config.yaml
head_dim: 128
intermediate_size: 1024
rope_theta: 1020.0
attn_scale: 0.123
train_tokens: 822000000
Each number is 128 + 32 x the weight over its row's rms, rounded and kept within 0 to 255. Layers, rows and columns count from 0. Numbers have three digits each. The size before them is the row's rms in percent of the matrix's.

# up: layer 8 MLP up, 1024x512, rms 0.0447, rows 971-987, columns 384-511
# down: layer 8 MLP down (transposed), 1024x512, rms 0.04, rows 971-986, columns 384-511
# gate: layer 8 MLP gate, 1024x512, rms 0.0458, rows 972-987, columns 384-511
up971 098:114123177125158142098185110138152168158144132163118118092088158106127106094090087098105187108074170190120127121152121162118128097101165136125184059123137147127126100134108075134117136172129117149145134198112134096107114071187134149176128154160100158199065140100059085098109145128052186092121156157120107153151105126147069108099145130129151131116084199105126092139170068150129110069062
down971 099:105166135173136118158066148100094142123161119131102128131136110155061097120124094179113101086130104125138151137084076089102074087128151089112123102151168089109151125149111132092151128119132110114121134118093100112145100107128167121206128078136174158118141177159122091174098134130116077102111172080092098095119086156114114210129084054091160154078127192143059089090112124147142144151157
gate972 097:197083144138101123121120158177115101125127153091066164146151156127163033169141141130164132127140159095098170087183121125141105095138087136214086115132119154100104153171120127145167126073109111139074100089131145150144072121131136179118134073145110189086131152074094140107152119130128104082105144141111159080130163116182149118122044156121138143137141143110160124178127151136163156123120
up972 098:125185152175169142155096157135171121132171127132142143145132114138110158113087037182137138164134106080110098108135079152116089099135070149089123066143117131121140199125125141132065148188134153144122159043019159147114105129124159124080157193085133117114078165203080136116095081197129148112163158110153076115148103129127155130106150163112119146105086127136106130028127112152125137094082
down972 096:151137104108153190148065157120118179090150103128064163132129210125169161127159109134118130116108104120145152096107092077183123109145138174160118139121124126129127142082157134132174110149145135150095084121163129100141068170115160165146175131159152125170134135149184077094127149122114146099128110114178137100144230157144090174133147136077156102132130106105086122139082097124099129105156
gate973 087:103145101100175099123161131106120153234131116103128140114219065138038060145091101111073161079126099156148131152147105137132095113110107180108101167106102215127144102181106130134146162085152167157101051084207145060120112137166093145125110092179123134166134161105128152117139129181174124115149143151088166131124149124171141135156086159076121134084075130165104115131114148138137129146188
up973 098:120148126145077144140126197152122118130148130136119166094061199134165159145141149125105105190115141111131127119126129125121147082186174144153144088131113117190130134069133104121091142119108128120142141101062081188192096151114186118154157156114121080139141163139098168179118140115155089092108122127167178114148147144103120094123124169144074186139141134080112097148177104117194126125075
down973 097:109160104091157149100127180110145138156111121121074107131137107083091121105124078141064130160143130086123098162123085143105113071175043153123111178101128163147119123116107137083188166076121184129142102088117077144136067113132125129178163088154109112151082130153124148098114161173100138111087177146111174128149124104169100155153164156132143095093108112152115202143095170155118149159139
gate974 108:141122138153171157125176155120150160110169086113155127093144118134125177155183123123153154045201148126161112169124176141146112138110123149123157155135132147108102112101088068122118163171156130097114157134071175175179102094119174100161111145160128101123124116155088068130158196062145161163125097139104157119102175130168112085078131200116118147121048091069158126121060116132104171137137
up974 104:107198165156158161198060110138138115130115127137165136136103159098139228181140092118124105139131166163182107147124161110162090194176119135138138078160150063140139135094144174152172129123161099130088137137103130132162104200166118179134151143136160114129178100068106105119132108105066060129172078160166136109116058139165121150118152123100147148151137154092137142160113132123095196115124
down974 105:131160118154190057176059099093152108058144088185115121132189148106046166144136069163164098143158114110123111154151146142127146173170107173162145146118210087103085076155126139110094160096162107099134105122165100149148107117171129143093127129149130118082136145129147096174153104114100144126162063132201116110082145085125134128118147104136125100125133118117217105172086160179114146097121
gate975 103:196132128180132162075124154167162107122140183103149184130194103110129121161131157146134126101094161116125148171093164178118158164103088099160180148130128138106154086099105119158085144124097141158143107136127118119119174117079174096132138154113133127101091116234105166141118136153116122110185137141173078150125134108147130135131121084146134057078102121091147129111146096056151161144135
up975 106:104081104175131101139068116154072134052076090101117120156129154097121085125177116109171122094109141090139123129199181109106115141092142116158085138132062148081139140055105136158101124178115171144143072122120169169141126139126128110102113118126115075120106101115104142132113127107096098120151157099136133132049122092111122115085035132125202124150155104126039147078114168057110172137119
down975 102:129082155155075082158091117091084152098112127092181104191116195129124105167136122146137155104072128099124106110165138097143070136092129124107117127108106114102098106050130100137085086117163175111127160130106168169108100139147128122123077133071139133124118156177149135152098154123094134108147125135133125152131086120122195105098134149122098144135131143118142179161119109130110195105095
gate976 092:118144143131124105113109128141149101067176086135120175136074149150152106119147153094071130070086111096101096110146141131088140174117116157124134115122092109124119123066145096147154103112117121096169134149135174159114149130180129143161123160154166115109180115133178132181152074124111154067125120119092137103185195089153149099168127142098159113106191136089137137207141116135079114062137
up976 094:210177118131108067096106173110066108095143101176130082127168108186155073144094094130147120095095148088151086128151049100101061164125191117136144127081196075121108102135121103125142097173148169196123111150163125107115127117161136122117177142123183166113138129128118093141095097081148157100103119172101100115171075125131117133172074109070162089104176168121153153181122122113126121090117
down976 093:121172098149113218136063127166148113113111111152106131220151179062076132127166154100117124082150109072091134143091128194154143104130130119077040124193091093095132136110162157137091112147111131064098120100189115163111100124144128152150150112083109087104115162131086203136106161176078123106091135110133128164117183086164155076122157157099101124200137169096155129151191117159136097090129
gate977 104:135078126107158132067149137151144092115150122117098131124126168137159125130103158156124062129118127144163147074138100122106087131096182078142099128132082088136157086144093168149188146168218120145117181070085130121162101096117122135134155175116083110111119151126104170103178149170147074150111120162162093153071179087113097052123166190112111152133131128086117098138126153143104195166102
up977 102:164102151101084110108081204119199105144111100133178104105099133141164116110157160164106147210121164115153150084076098161106165112115075110106133150105168154104136136219162159136154116076141129118157045150162129109134099166142147161122194118151133147090167046099180142128105154144102141076117171129094102120155180133177128091083164090153127104186071151147177107096134114168080137108129
down977 103:172145099182159133069126142151109152124126075131126140136121123125157107149117095135113165141131151071164138106152127151076110116065151119135144091109118139089125123148137122157173137105116106151141090147137075118114113130160157098111162086108137181104136147115132150097144110104134116117073141133136109137161127180182147176102155099069161047084150118203183095105145086156065115102131
gate978 103:049171102147106107111160134152152115169145143080139194174069155150111186109196164157140079143184101159165124130115194210136152079039170165126111169096134160154119065104142071128179184155144111122159149078111102206104126126168124102166118161094095134107143147147109118100131163162160144131113125131137126147134117170152102163156158157125103116106106132129139084204158122138122117176131
up978 102:120129129154118126106178082106132160193143125123148157108062140201129162079088140072112076113179136113163137110090165108138151116064142138174172097103110112145157142151027127114150147110092135090114118153137137127085103154149194145140121125112105141085128139086118165105091120088140139103078116116115146155094150155161116133120126136131183144135159077214115159134102156129201066129173
down978 097:163155093164132107160195131166100113085158027189118100136066101117107074117119135123153083129206147133065131129075125110114146129091146127087075089178133129099164145164119154069140117173132142121140106125165161103221169133095201127105122087103118153124139130129123167130074114088156113179092107145110105113082069133142129143093113096118162124186139133136128143078055081123137137119142
gate979 096:128134125105138139109113099089158102157151121092095116123195108071101143135135121096126092135155141113135111125105111130117155143058083110093212071124178126149101072139151138099111141121202166164128117067130116111147107102133189159152141135125085144110180134112124086129154133139143090128114168190133188121189129101116135126157086137027142042062132151151101170132154150104133145150083
up979 099:134195122110102111177116182149104114114124124145122129124099090118094121082074227179156075121164101133200103121156109162109093120064102141138121153116086120083098154088124110129198129141122091057165103194109155155095089132137050169141190109092117119076197045124143121116081180106163148126131149160084150134141092123106109150167137118104151114113136111168087094161118118124181153112138
down979 098:114135125097166125125121104128145095086127136118045063098118117085093151110180126140144147177167142114127195115086067124085126094091126106061121121134158139104120122124133122189108172120133103087087160122138129152119073147106174138156139112169156146177137188125127082105159116123105092108121105162106074104172086163107080161209118099076158138088100089111104161129163094080058089113092
gate980 101:170183100168177135153160120101105113127096122175183110127134199085103136139127170130118118149210137174071118121140092076185148129076110143091131134143150103085074146197098124094137144140159111150141100140123057163098082166113123140119127078135111118111159157175139111106120171123104120090098153165149127089116122161154153135181122142087059158101142168147139166100109149160119140166100
up980 101:038089129197154122080108127138145101124167153111119134101147095119115115174164162104165100130102106113192147136120138108066153128170134103121091060066111134135141117109134096109134164085131124121131125116136114078145158139140127155136122132140160130222082118179107125078127094093118187101076169198105123118161151126084111153116139043123121105114073155091128146078171114140176108082109
down980 097:123123106141103113148150108132097096115188153096130078178134156089149143136112145139112127167089102085121140161120162122113098139113130141131074084062148136107108135108113067113166085099167159144116142128114067171135109106091092094128114141136128074132136136142105140108114080093127108201197122121096102156134115084131115193116073125074093150162135146113161122123133164130140155155114
gate981 094:125165156119081080139144143120104179127101164212129085060179168143119168114163142150168118105128151208157125091157083135164154150062210151128124114190112143137071112147173130121177073081138164140102104084183092132119140123064198122102064163149143117147104120140065192132184110129148072131118187068113159122055132230157120123118117133158149148138119177153128127115140127176110163127184
up981 097:136127160140175118142156110117177153095157186192075111099133126170111117108191165113110112128114101136179184155104087117100157134097150165109156134124109118194132120144143125131086093082172153110106178134134148149135140103109157109134113105023166202083109150112133095104110117122076076104072111167116139105143134099125067109135116166144136197077106192212118102160153165093132071086144
down981 098:161059122155085102168095108125183129103157078142131157127161147139115156169156180066123093168119105085066160091098169100129100059136159186145150176078139155161150145099154163113134112101191104190136124093142137122091178146134116073122088140140162163179086112080178160118078073186137151101139155151158094120082127147130132076128115138131141142028114156128140141129126180173083107152077
gate982 099:174076144180140134087119186113098119136162193137119096180146126138068140128101133136150140094168124109110183106124126083079141114123172151111139103154130158124149079034178162123106115149127117131116186131105128091086144094142190126094151118116093189134109138143117111074124170141059102146070115123192180119111141069175155168167150095072146149119193115095125113103169090109159141180122
up982 102:215118152152088132167149176164070151129111116151085105174145130075062101147174143134083114146126127142165110186107112139143094122134094106089097174096118127134163092144098123118155101163121133124078172166116081146106151167137093173212130086097097137106119153126173117148129173115141138118138078154140167159125144152169112189113084158139119116164066115131127139075111148159122178152084
down982 101:078104177138116158125142132176161096106081147083124121167129141139099164095122055157133172145151108158049148101115158054148076170159096117146110114136159129131157119091133104152161134151138134113179122152095158055091034130101112143124144152104121156136106108143106201158206126113138107084109114102088143187168115047167176211135094169070100066081117124091169172139122055135153176117083
gate983 090:108076092167103139194148137140101122129170137117176128131134162112159089178126129113086019169108162143140141101109136170098057178124143064163106145134166104144166077117095096101153125137129152127123114151063137127116137121116130145113167124160091064085168166097068100124151115183131163150112160151133135099134119095152101117094135137135068131128158110130146063131126103172174120103175
up983 095:096133173129173136136195130046100149142184106070122145098159177101148091125236104113072093165111124162106103164109123114102085141110137113158131083145143136119112086148102102109065106110101170129121165123097168115173137127128207167134140095143106141121170177100156084129158203140114167186113120091206153139146131152077141150071198176145109146116131128144105079128144179104094104135144
down983 092:149168151131141119054158100106120123126075128143112103154149113113105076127119141117172176113160176091117078179115089131122215153076095124125105078098175117109109127148157113160067157155079106092098144149150169130132178196115201143105094128112146206126099176121133156131117168109101122119112157097137091175125152146123169081136218082136167163126106120123152158110136151088092111133119
gate984 097:110102102130133169121150074146124056131156165074132166148167096067162090100136130127132138097158119125104186155125123111161147080141140173144209098118141103164176189165124177176131116150103161123126133142094128157174109134136174150036084151143125086105130094226089093130168154152164128116100164165154134098168157157107035098159115067154122088143114093146131137130174164081135145184132
up984 097:196066190121107091159178123150159089134084194123122117107130137087127124141140151113152108112117132146097130115075084180151070136117123112097125092128075162146169152183145119153129174119078075067172133120144122142093083118169124184164089103174149125116124165073126173134108134095116135117182136152146084141184057091118088138141105131176111127104147173085197085130147179144177132063126
down984 099:170055186151130134138126075115120092041137169137111135155159142123117167133132134099169124135102126157145050137203083178107134159144066088145116124061131136143131126164138079097137123141106056054159124082107111130130148112127114120109201104126167161136136155151110178078166117138048098182141137163074138091162123144169111170130080118092129106158160147159161134143119096127126217179160
gate985 101:175103084133052178125059066130117158135127142237142129153168104122114149127159141170124146044152117129100165132085152121154089118095181095134095106156171102145134184158098099096141076108080128150137090075180117102127103188117110138108103155123138146102115147165137126157125111166107215111101134083102177091064116133179127110084104171124110128133099116090084159142106066161078144139169
up985 101:159130156155121143152108110144124119150126112174154087110148100191160126146151111103145129112117180119095125175120183147121114110106121099093150123139213147094076144147155090087095127152128170070102050071180169104120185138120111097099165081100122097154120137136145113158134115129093156154133116118131150092088097158088156120065129109134104126125156099149112148126144178116122181168180
down985 098:154114109173185101125069082123149089136163141166182062058117127137135107160114144171112170150202166100077149110168119165114169107124144150149133158072087132111080134137125170115117102144101140156158093161062118112090143108163135209171134180135194114116132149112087081112137128111126115140170159142133114131208140158138170128151130112128145126101130125149089115147141148109143099098105
gate986 095:141109164128177129122140074106152176090117070103184057119094105148092174147173153125196167076158114138074120121168187159094121148149134151123140187140164206135102113133157113113088119155104132120059157174160128131148133075104181114142132137090120075145133168087093129151102157137149180092103129099133116128097118109108121137113149109112179107111093148069163098120111165184087113154143
up986 094:119130164098124087182112170163148192148103118099118134193140112155176122160101123117082112142144110115167087175139100092172180163083119106162146184077110112165131187125114131178153069135132114148126170100096164131015180132189103124159096067103153111158124137069160108160177133108083078087141154175105083130171119163102122120102089088147130109136104116125162141132124130151188080098152
down986 092:140155090122133074105092162104084070128157187155158159155185111058124093070099171115047153149171135124143118098144144111170099117153123174163073104125130027126137117144154191154153143091144130122197186144119136100089095170138197139095087108095174150164132083115074163133116136195179151145108122079124159117108113080131115123104114124127108161150157116170100139137099177126142111094135
gate987 094:135165108067128103117104207109124137135131094155108070113087127127241067114137205097129142118124132139151100119146100146134186151145136113211112127114126054148159134122133149181148158109139116132111093143114110154182117147145120119098189159124091153156151062102110145150144131119150222177130032172158163169169081140146075088181149119144104092143078093141082120145133122087126116120149
up987 095:119124112125123167074068074128149151112090182161121117094103160151145255102057123171147144143133162171112106153102122110161145143150133147115140167087137148138093218100121140151180113075083130059128122084106153081080133092114156111145163109146104146093141161170119141093139108112120128169102122103105118056104125120131159081160099114131148116207184126107162086155133125200141144120113